{"rope_fraction": 0.5, "bias": "none", "tie_embeddings": false, "parallel_block": true, "lr_head": 0.00696, "warmup_steps": 200}
Each number is 50 + 15 x the weight over its row's rms, rounded and kept within 0 to 99. Layers, rows and columns count from 0. The size before them is the row's rms in percent of the matrix's.

# up: layer 2 MLP up, 576x160, rms 0.292, rows 511-575, columns 128-159
# down: layer 2 MLP down (transposed), 576x160, rms 0.0745, rows 511-575, columns 128-159
up511 117:55 44 60 56 43 35 21 74 27 55 46 60 48 51 71 44 56 38 66 40 80 45 53 36 54 54 57 56 30 30 22 86
down511 116:70 69 76 30 54 29 47 72 33 42 39 49 51 26 67 59 46 41 57 42 46 40 45 32 51 58 53 46 42 38 61 66
up512 103:45 29 49 59 46 34 36 53 60 62 75 64 67 49 38 62 62 55 58 58 47 72 56 71 70 42 77 59 95 45 55 40
down512 101:26 30 28 57 51 49 37 34 44 52 50 45 73 42 30 51 32 53 66 59 50 50 65 73 78 57 84 19 44 48 58 52
up513 088:34 45 39 59 67 37 53 36 66 56 58 32 65 49 49 58 50 70 54 36 48 62 63 46 47 35 50 70 72 48 82 44
down513 090:36 86 35 61 81 30 66 61 41 52 32 57 63 49 40 53 61 30 64 28 69 52 50 28 61 35 51 60 56 57 81 76
up514 102:63 50 41 76 54 72 55 32 61 38 20 33 50 37 46 42 55 50 72 55 43 70 51 49 38 46 45 56 53 73 50 63
down514 097:52 47 44 34 45 73 23 34 67 48 41 47 43 59 63 48 82 34 53 39 55 51 60 47 50 28 41 67 69 63 16 40
up515 094:35 43 58 67 32 54 63 38 51 57 35 43 61 46 44 29 60 52 70 48 42 64 75 64 80 64 41 40 65 31 51 39
down515 092:59 40 52 49 45 43 54 41 52 69 20 63 52 34 51 12 60 43 66 37 77 75 67 46 52 63 32 35 65 31 54 52
up516 103:21 58 56 58 55 41 30 39 43 53 51 66 53 55 59 60 45 67 65 68 25 33 48 37 64 69 80 38 86 31 59 40
down516 095:38 46 61 42 59 53 41 38 41 13 32 71 56 49 51 35 49 62 49 54 28 48 33 60 61 53 65 61 49 56 65 59
up517 107:63 67 40 64 28 62 61 87 46 55 27 49 74 54 18 28 41 70 29 34 66 62 43 60 57 49 56 36 51 47 41 53
down517 107:50 51 65 72 35 54 40 50 38 64 53 62 47 34 39 59 68 44 28 32 34 51 47 47 34 33 54 45 31 61 78 54
up518 097:46 66 49 65 42 49 79 65 38 64 42 31 58 57 57 62 53 52 72 24 64 50 44 52 46 34 29 34 35 63 32 62
down518 095:27 38 35 49 71 48 41 44 25 27 25 55 67 56 43 39 37 52 51 65 55 70 39 65 41 49 15 79 45 46 63 66
up519 090:56 41 57 57 61 73 37 62 63 37 67 53 60 91 44 36 54 95 45 40 42 47 50 55 60 53 47 69 39 32 43 57
down519 090:52 59 68 54 39 43 31 73 99 49 59 55 56 71 38 45 77 68 34 54 52 40 60 33 62 35 52 47 43 37 53 47
up520 100:56 57 29 64 53 32 47 68 48 44 66 61 82 60 70 40 43 54 63 45 71 44 75 71 40 48 57 45 43 30 31 24
down520 101:49 44 35 49 52 34 36 32 48 66 86 39 66 52 44 41 44 54 38 34 51 31 55 48 30 47 64 22 60 32 67 29
up521 107:32 41 67 35 69 55 56 41 44 70 54 21 32 49 29 76 68 42 83 76 55 48 66 23 58 54 68 56 45 82 52 51
down521 112:33 62 49 31 62 37 60 30 36 52 33 06 41 73 74 58 76 54 65 72 20 38 40 42 65 66 63 64 39 76 64 47
up522 100:40 45 54 73 57 37 54 66 67 50 47 70 58 55 71 49 41 08 66 52 61 51 20 49 38 63 55 53 59 33 36 55
down522 103:55 40 70 67 59 30 53 60 72 45 54 65 57 56 47 47 13 28 37 51 52 43 32 55 43 42 45 59 48 20 65 67
up523 100:37 46 57 56 39 44 26 41 34 79 69 50 48 80 45 43 50 42 57 32 45 42 62 71 67 62 46 60 57 46 33 43
down523 104:51 22 45 48 67 40 59 40 42 50 68 43 58 69 45 43 60 35 27 32 46 47 68 61 56 43 52 47 44 66 57 42
up524 108:43 17 41 35 49 48 53 48 42 34 69 45 52 36 52 49 65 44 29 72 52 62 33 46 48 56 47 56 58 37 44 56
down524 113:63 40 77 30 41 45 56 54 47 14 18 58 59 72 36 47 74 32 14 69 51 61 64 34 79 53 53 61 65 36 57 42
up525 106:46 67 47 47 29 49 55 62 38 28 44 70 48 38 66 56 44 53 37 29 60 66 42 65 43 20 24 56 57 50 06 59
down525 096:28 77 24 42 32 71 59 53 51 25 50 52 52 56 58 55 35 42 44 44 71 51 51 55 44 32 28 51 50 43 14 64
up526 098:38 48 34 42 47 37 51 44 57 14 35 35 46 68 54 60 43 44 48 50 35 27 48 43 37 31 27 72 38 43 53 29
down526 094:41 36 14 25 43 56 57 51 60 42 43 31 69 67 51 62 33 53 09 43 51 52 58 45 48 30 29 69 47 49 56 43
up527 098:71 61 47 33 61 23 37 42 41 57 39 41 38 59 24 58 59 40 51 36 53 57 61 76 26 59 41 35 46 67 44 48
down527 092:23 66 38 56 60 45 42 35 72 26 63 30 48 50 40 59 94 58 23 16 39 43 73 62 35 40 80 36 83 76 67 44
up528 094:59 45 49 16 66 36 50 57 76 35 44 57 46 50 59 73 75 34 56 68 42 32 24 55 72 67 43 70 35 45 58 56
down528 094:59 40 45 32 68 46 54 53 57 53 62 46 69 40 48 51 69 55 69 54 52 51 50 70 73 61 44 44 47 49 81 51
up529 101:16 52 48 46 44 48 62 84 25 58 45 53 51 53 32 21 56 44 31 59 54 44 67 67 60 28 69 73 45 58 61 65
down529 098:30 48 56 47 40 56 48 71 45 51 57 50 45 56 46 34 65 25 29 48 55 39 60 33 61 30 57 71 49 79 56 39
up530 094:49 62 81 43 58 63 44 51 73 33 59 35 60 55 54 56 73 56 61 52 41 42 40 33 51 50 28 84 57 73 11 53
down530 090:60 46 69 20 45 56 42 44 51 48 43 41 60 69 49 35 78 67 36 37 19 50 65 49 71 43 36 56 68 36 57 50
up531 097:39 51 31 56 19 23 39 42 61 47 54 35 31 79 44 60 42 59 78 24 50 34 72 46 42 40 52 51 36 48 31 55
down531 092:39 57 36 39 22 31 38 72 49 55 17 33 52 51 47 69 54 41 52 46 36 28 70 49 48 51 45 37 57 50 40 62
up532 085:42 44 37 20 52 71 59 45 73 48 64 46 63 50 28 47 43 85 35 52 66 70 56 44 45 48 59 04 46 38 43 39
down532 084:57 55 37 37 33 66 52 44 88 63 53 59 75 59 45 47 85 44 29 59 43 62 41 55 45 83 59 42 70 37 47 36
up533 099:74 28 51 39 62 35 32 43 58 64 55 35 35 62 47 93 30 39 47 56 53 81 57 62 60 31 69 60 56 47 52 78
down533 098:48 37 27 44 52 37 42 57 63 41 62 38 44 39 28 71 16 65 40 70 42 38 46 51 53 33 63 46 34 54 30 67
up534 096:38 43 38 57 41 21 60 62 54 59 85 58 47 47 57 61 59 59 43 59 61 61 79 55 79 50 61 42 49 78 59 73
down534 101:58 48 42 57 40 19 72 68 62 40 47 45 39 44 56 69 67 59 61 58 59 35 39 39 53 73 54 54 59 55 73 93
up535 105:84 51 60 28 63 53 49 42 55 35 31 43 47 32 71 41 46 56 44 56 38 57 41 48 38 53 76 35 28 57 48 36
down535 114:56 72 45 54 36 27 67 63 32 60 58 35 52 46 47 44 38 35 50 68 50 37 40 52 59 32 46 80 64 71 61 55
up536 085:47 71 72 30 53 55 43 58 54 87 50 47 34 51 74 53 66 45 41 58 61 57 41 46 43 72 41 50 72 48 40 44
down536 085:30 38 22 26 54 64 60 18 62 55 54 65 51 51 61 57 41 57 37 56 52 64 38 55 46 67 59 44 68 42 60 39
up537 104:78 24 62 31 37 42 59 38 37 51 58 69 52 62 64 36 35 43 25 47 67 45 47 64 50 55 65 53 31 73 55 47
down537 100:59 20 70 41 42 49 44 43 33 43 26 64 68 83 21 38 62 41 35 61 65 44 36 65 53 50 60 43 47 76 67 47
up538 092:34 31 48 49 49 59 49 68 38 42 52 54 62 56 48 24 54 63 55 68 31 39 52 24 39 50 53 63 43 69 66 57
down538 089:44 55 71 37 31 68 35 41 42 25 57 49 53 39 60 15 63 53 61 60 15 34 49 38 63 54 37 48 35 46 43 29
up539 092:54 58 48 70 32 42 64 29 79 56 42 64 59 48 82 40 45 58 53 40 51 52 24 39 54 68 28 69 39 60 33 37
down539 086:48 75 56 40 34 69 27 36 43 35 32 51 56 73 83 44 85 48 51 20 72 86 24 44 65 55 54 30 62 57 33 18
up540 115:40 79 58 48 33 67 69 75 43 57 57 62 39 67 42 33 67 69 67 50 46 57 61 40 34 41 23 41 46 65 65 65
down540 134:37 63 78 69 51 48 62 49 51 28 73 44 45 70 47 52 46 36 39 69 35 48 56 62 62 55 55 55 56 34 33 29
up541 082:41 39 42 43 20 34 59 88 55 72 49 53 60 45 44 53 56 22 48 24 54 76 66 24 44 72 68 67 33 49 45 37
down541 076:63 37 43 50 02 54 53 79 46 64 52 52 66 45 49 60 82 21 55 25 42 56 47 20 36 54 52 59 29 46 44 27
up542 098:29 52 53 40 39 65 62 47 63 85 48 50 36 45 57 57 55 56 73 45 27 61 58 64 91 28 63 31 67 53 23 56
down542 090:30 48 46 50 34 26 80 54 66 75 40 38 38 41 49 49 24 48 80 58 61 46 60 41 51 50 33 47 66 48 32 50
up543 104:33 46 47 41 25 49 76 52 50 39 34 40 50 70 50 54 50 76 56 75 34 39 49 51 54 55 40 51 55 53 58 46
down543 106:30 57 61 69 50 42 60 47 50 58 22 34 53 90 37 48 46 58 47 50 34 58 42 42 47 45 61 46 41 61 72 30
up544 097:28 57 69 55 46 70 48 42 89 81 60 41 39 49 42 31 50 33 58 46 83 64 69 40 82 47 59 45 53 39 55 06
down544 107:31 57 52 55 52 65 74 40 71 54 32 57 61 68 69 37 65 29 66 47 68 66 57 47 70 48 74 57 41 62 55 41
up545 109:48 58 37 66 46 76 54 29 73 45 18 46 55 53 41 44 62 60 41 61 62 46 51 52 45 38 18 52 42 46 56 43
down545 112:32 40 39 80 59 69 80 41 63 21 37 49 43 48 50 54 53 69 32 51 55 44 42 59 37 70 12 39 37 41 90 67
up546 115:45 54 39 47 46 60 55 52 46 28 39 65 46 39 43 37 42 61 66 29 57 29 45 67 28 49 34 36 36 46 61 48
down546 129:44 62 67 59 58 12 37 45 40 50 44 61 36 68 37 67 59 55 29 76 47 39 74 54 55 38 56 50 69 37 52 52
up547 106:57 40 64 56 36 48 50 74 64 60 36 30 45 28 32 34 69 51 62 42 60 38 65 47 44 21 19 54 53 47 49 42
down547 103:50 51 98 46 37 51 55 66 57 41 25 41 38 42 56 43 99 72 20 37 78 37 61 59 59 38 32 50 51 18 50 53
up548 089:82 79 68 33 62 57 37 64 46 50 51 64 28 51 63 55 40 55 68 63 52 56 38 21 56 65 61 47 64 48 32 40
down548 096:64 45 64 26 66 72 35 38 57 70 34 67 60 65 59 59 15 54 43 44 51 48 29 44 55 29 49 77 60 43 24 63
up549 117:55 16 46 19 40 40 28 54 46 58 52 29 22 48 43 42 52 33 51 62 33 46 73 13 77 64 49 67 37 51 50 49
down549 111:58 56 58 49 22 48 39 49 68 49 30 63 49 61 34 59 30 38 56 63 59 09 28 15 70 31 36 18 41 73 85 86
up550 092:09 52 68 59 31 37 47 33 41 54 33 71 46 37 62 39 51 28 30 71 60 35 71 51 52 43 74 51 42 45 47 52
down550 088:13 44 52 66 25 30 61 30 54 38 45 53 47 44 68 55 62 45 39 62 52 57 54 61 36 34 50 75 28 40 32 80
up551 109:49 45 30 53 39 48 59 46 81 53 53 56 50 09 39 31 52 44 44 34 40 33 89 54 65 48 52 56 42 64 69 45
down551 106:70 48 32 44 36 47 51 53 60 34 44 63 58 73 43 75 61 52 42 60 33 34 45 71 34 27 55 56 21 55 33 35
up552 098:52 51 64 41 57 40 41 43 56 53 59 46 44 27 44 44 45 64 77 51 41 63 49 59 60 62 60 42 30 25 58 37
down552 097:48 71 32 44 71 45 30 58 47 66 57 63 30 41 68 56 19 66 67 50 53 26 57 63 40 73 79 51 29 48 51 48
up553 096:59 39 43 22 41 62 58 48 71 68 78 49 60 60 54 31 34 36 47 39 56 41 53 60 82 35 31 61 40 60 52 45
down553 094:54 25 40 41 35 57 43 51 40 56 85 62 71 48 62 23 44 25 59 46 47 63 41 40 67 22 58 55 52 52 50 63
up554 098:44 53 58 67 41 31 58 44 47 72 52 42 48 25 23 56 53 52 57 75 40 62 68 46 32 32 49 52 47 29 39 48
down554 097:71 62 57 68 46 35 49 57 18 32 79 43 55 35 10 46 72 60 34 79 54 69 39 59 29 43 37 58 37 29 61 91
up555 098:28 46 25 43 68 33 59 36 32 41 51 38 52 42 31 72 55 66 44 65 50 37 43 41 45 45 70 50 85 48 50 61
down555 099:36 26 49 61 63 51 54 62 39 51 44 65 31 58 34 60 71 55 34 68 36 42 43 38 52 33 53 41 62 22 47 68
up556 102:42 32 42 48 50 43 66 69 73 42 72 46 35 33 50 31 61 37 61 23 62 40 43 22 50 60 34 43 33 49 47 37
down556 099:43 50 13 39 56 06 63 34 50 34 60 54 40 62 50 37 76 34 27 15 66 51 52 43 29 47 42 51 31 68 64 40
up557 098:38 55 42 46 51 44 42 40 53 61 36 19 58 51 44 49 71 40 52 30 74 52 53 40 54 60 42 63 40 57 26 44
down557 097:52 51 34 33 78 63 52 34 55 42 29 56 58 43 44 38 67 47 33 47 65 54 73 48 94 50 50 71 37 57 30 37
up558 102:44 37 66 45 43 61 64 55 26 68 55 58 71 19 61 37 36 59 93 34 39 67 51 63 30 39 40 51 54 54 78 63
down558 101:44 63 78 50 62 60 34 31 58 52 58 62 59 50 58 49 51 57 74 47 52 59 57 50 26 60 42 61 55 54 65 23
up559 092:42 70 53 29 39 40 39 25 86 26 57 33 64 27 40 57 60 51 68 66 24 30 51 40 61 24 22 48 61 83 61 48
down559 094:42 63 49 58 53 33 62 76 47 38 42 49 35 46 67 52 79 60 50 50 50 51 40 59 65 29 40 25 40 47 36 43
up560 097:75 25 51 50 48 46 65 57 52 50 41 51 39 92 70 63 64 38 53 31 63 32 54 56 51 72 61 64 58 22 25 46
down560 100:64 57 26 40 51 62 99 58 37 37 42 58 41 44 63 38 32 43 36 50 25 40 38 66 69 71 66 67 32 31 73 62
up561 108:29 57 56 38 72 41 86 60 31 47 51 69 74 48 61 19 38 40 61 57 21 48 45 51 40 48 27 48 28 41 73 71
down561 125:40 60 45 48 15 53 92 52 50 54 53 34 46 36 48 98 19 35 47 34 44 46 43 42 36 38 82 71 23 49 50 56
up562 096:63 39 63 40 53 75 68 32 59 51 55 98 40 47 61 52 58 58 56 53 34 13 35 40 54 46 26 47 40 39 54 64
down562 100:78 51 45 46 55 70 79 27 84 45 40 62 36 58 59 61 57 76 57 48 44 20 38 41 44 56 63 52 38 57 68 58
up563 096:37 58 80 31 52 60 72 69 72 70 73 70 47 42 35 66 16 53 47 62 52 59 38 33 42 37 46 40 52 38 55 27
down563 091:45 73 78 47 47 43 74 62 87 76 50 49 61 34 32 75 24 29 52 74 63 50 48 42 42 43 49 54 59 41 71 41
up564 096:37 52 43 53 46 68 43 69 40 62 62 29 47 47 39 24 82 48 46 49 78 67 72 28 47 45 57 50 58 35 53 52
down564 092:58 60 60 71 62 75 28 47 68 38 43 28 46 49 30 40 66 39 36 36 87 48 65 49 57 25 34 53 71 36 42 40
up565 099:33 38 44 48 47 40 47 49 23 35 48 46 58 47 83 56 23 76 61 54 38 38 69 38 36 69 49 37 59 17 33 74
down565 105:40 45 35 76 61 47 61 34 60 48 26 54 62 39 54 52 25 64 57 60 85 58 56 54 24 52 42 59 64 43 24 62
up566 110:69 50 54 54 55 57 73 70 59 54 46 68 53 45 38 62 40 43 36 39 70 70 36 64 52 70 32 50 56 51 74 72
down566 108:64 53 57 47 68 38 65 44 48 66 21 34 27 82 44 60 45 24 16 48 59 38 37 61 67 47 39 36 76 38 57 53
up567 109:44 26 59 62 33 56 44 38 42 51 50 50 28 56 42 51 66 48 78 52 56 72 61 30 86 57 54 63 40 38 35 44
down567 102:42 44 52 57 36 54 60 49 49 42 44 75 26 69 37 57 99 24 55 37 51 63 36 42 71 49 62 44 62 48 49 32
up568 105:66 38 42 32 62 65 59 46 54 71 46 45 19 35 49 75 55 13 28 34 50 65 59 49 42 58 57 58 61 62 20 25
down568 106:49 51 24 32 57 53 45 77 59 46 66 54 37 31 52 58 45 55 59 75 61 67 59 74 18 58 77 69 59 37 19 29
up569 078:48 65 49 44 65 66 42 66 36 46 76 38 42 60 26 78 69 74 56 45 54 37 27 54 41 41 37 42 46 33 52 77
down569 081:70 57 43 60 65 75 41 43 67 63 49 40 18 63 45 76 68 73 48 42 40 13 45 48 49 55 44 56 37 49 52 71
up570 149:51 55 39 69 43 39 39 46 55 44 57 57 19 42 40 49 59 41 61 51 54 75 41 36 45 49 49 47 27 38 21 45
down570 139:51 43 66 58 38 40 62 38 64 35 59 69 14 54 53 55 61 43 41 41 53 35 28 39 49 30 43 49 35 57 47 51
up571 109:44 77 60 39 48 56 49 50 48 37 86 46 47 55 43 58 62 65 46 60 63 37 30 47 54 63 13 41 38 55 55 67
down571 099:31 65 64 46 55 48 59 62 49 51 60 39 41 27 45 47 77 61 27 19 55 30 60 49 63 43 50 36 45 59 73 54
up572 107:26 63 59 34 35 54 34 29 34 45 51 58 53 34 71 53 43 62 54 79 58 57 40 36 51 46 40 37 40 36 61 58
down572 103:50 54 35 50 27 60 24 47 53 61 50 26 63 53 69 39 43 41 44 57 65 51 15 31 36 28 33 23 48 65 63 61
up573 114:73 69 37 30 52 65 53 34 60 63 39 68 58 27 34 43 38 50 71 37 47 67 44 55 51 65 44 68 52 65 24 14
down573 108:57 45 40 25 48 62 59 43 52 28 38 72 50 31 23 35 53 48 68 45 72 79 27 42 31 60 57 56 40 51 13 39
up574 094:57 29 70 36 36 26 49 32 60 45 57 41 60 34 56 40 41 27 63 63 44 58 39 48 54 39 52 65 36 16 61 43
down574 095:54 14 35 25 54 36 46 37 79 34 51 40 49 43 59 44 49 20 42 62 43 41 22 11 48 35 62 58 50 31 71 52
up575 093:31 37 36 48 39 61 48 50 59 43 57 53 68 18 52 04 33 25 49 66 56 44 50 30 43 57 29 48 51 63 58 53
down575 099:51 54 42 57 38 62 47 31 55 29 54 18 47 43 56 42 53 50 57 65 37 52 38 20 46 30 50 71 53 57 42 39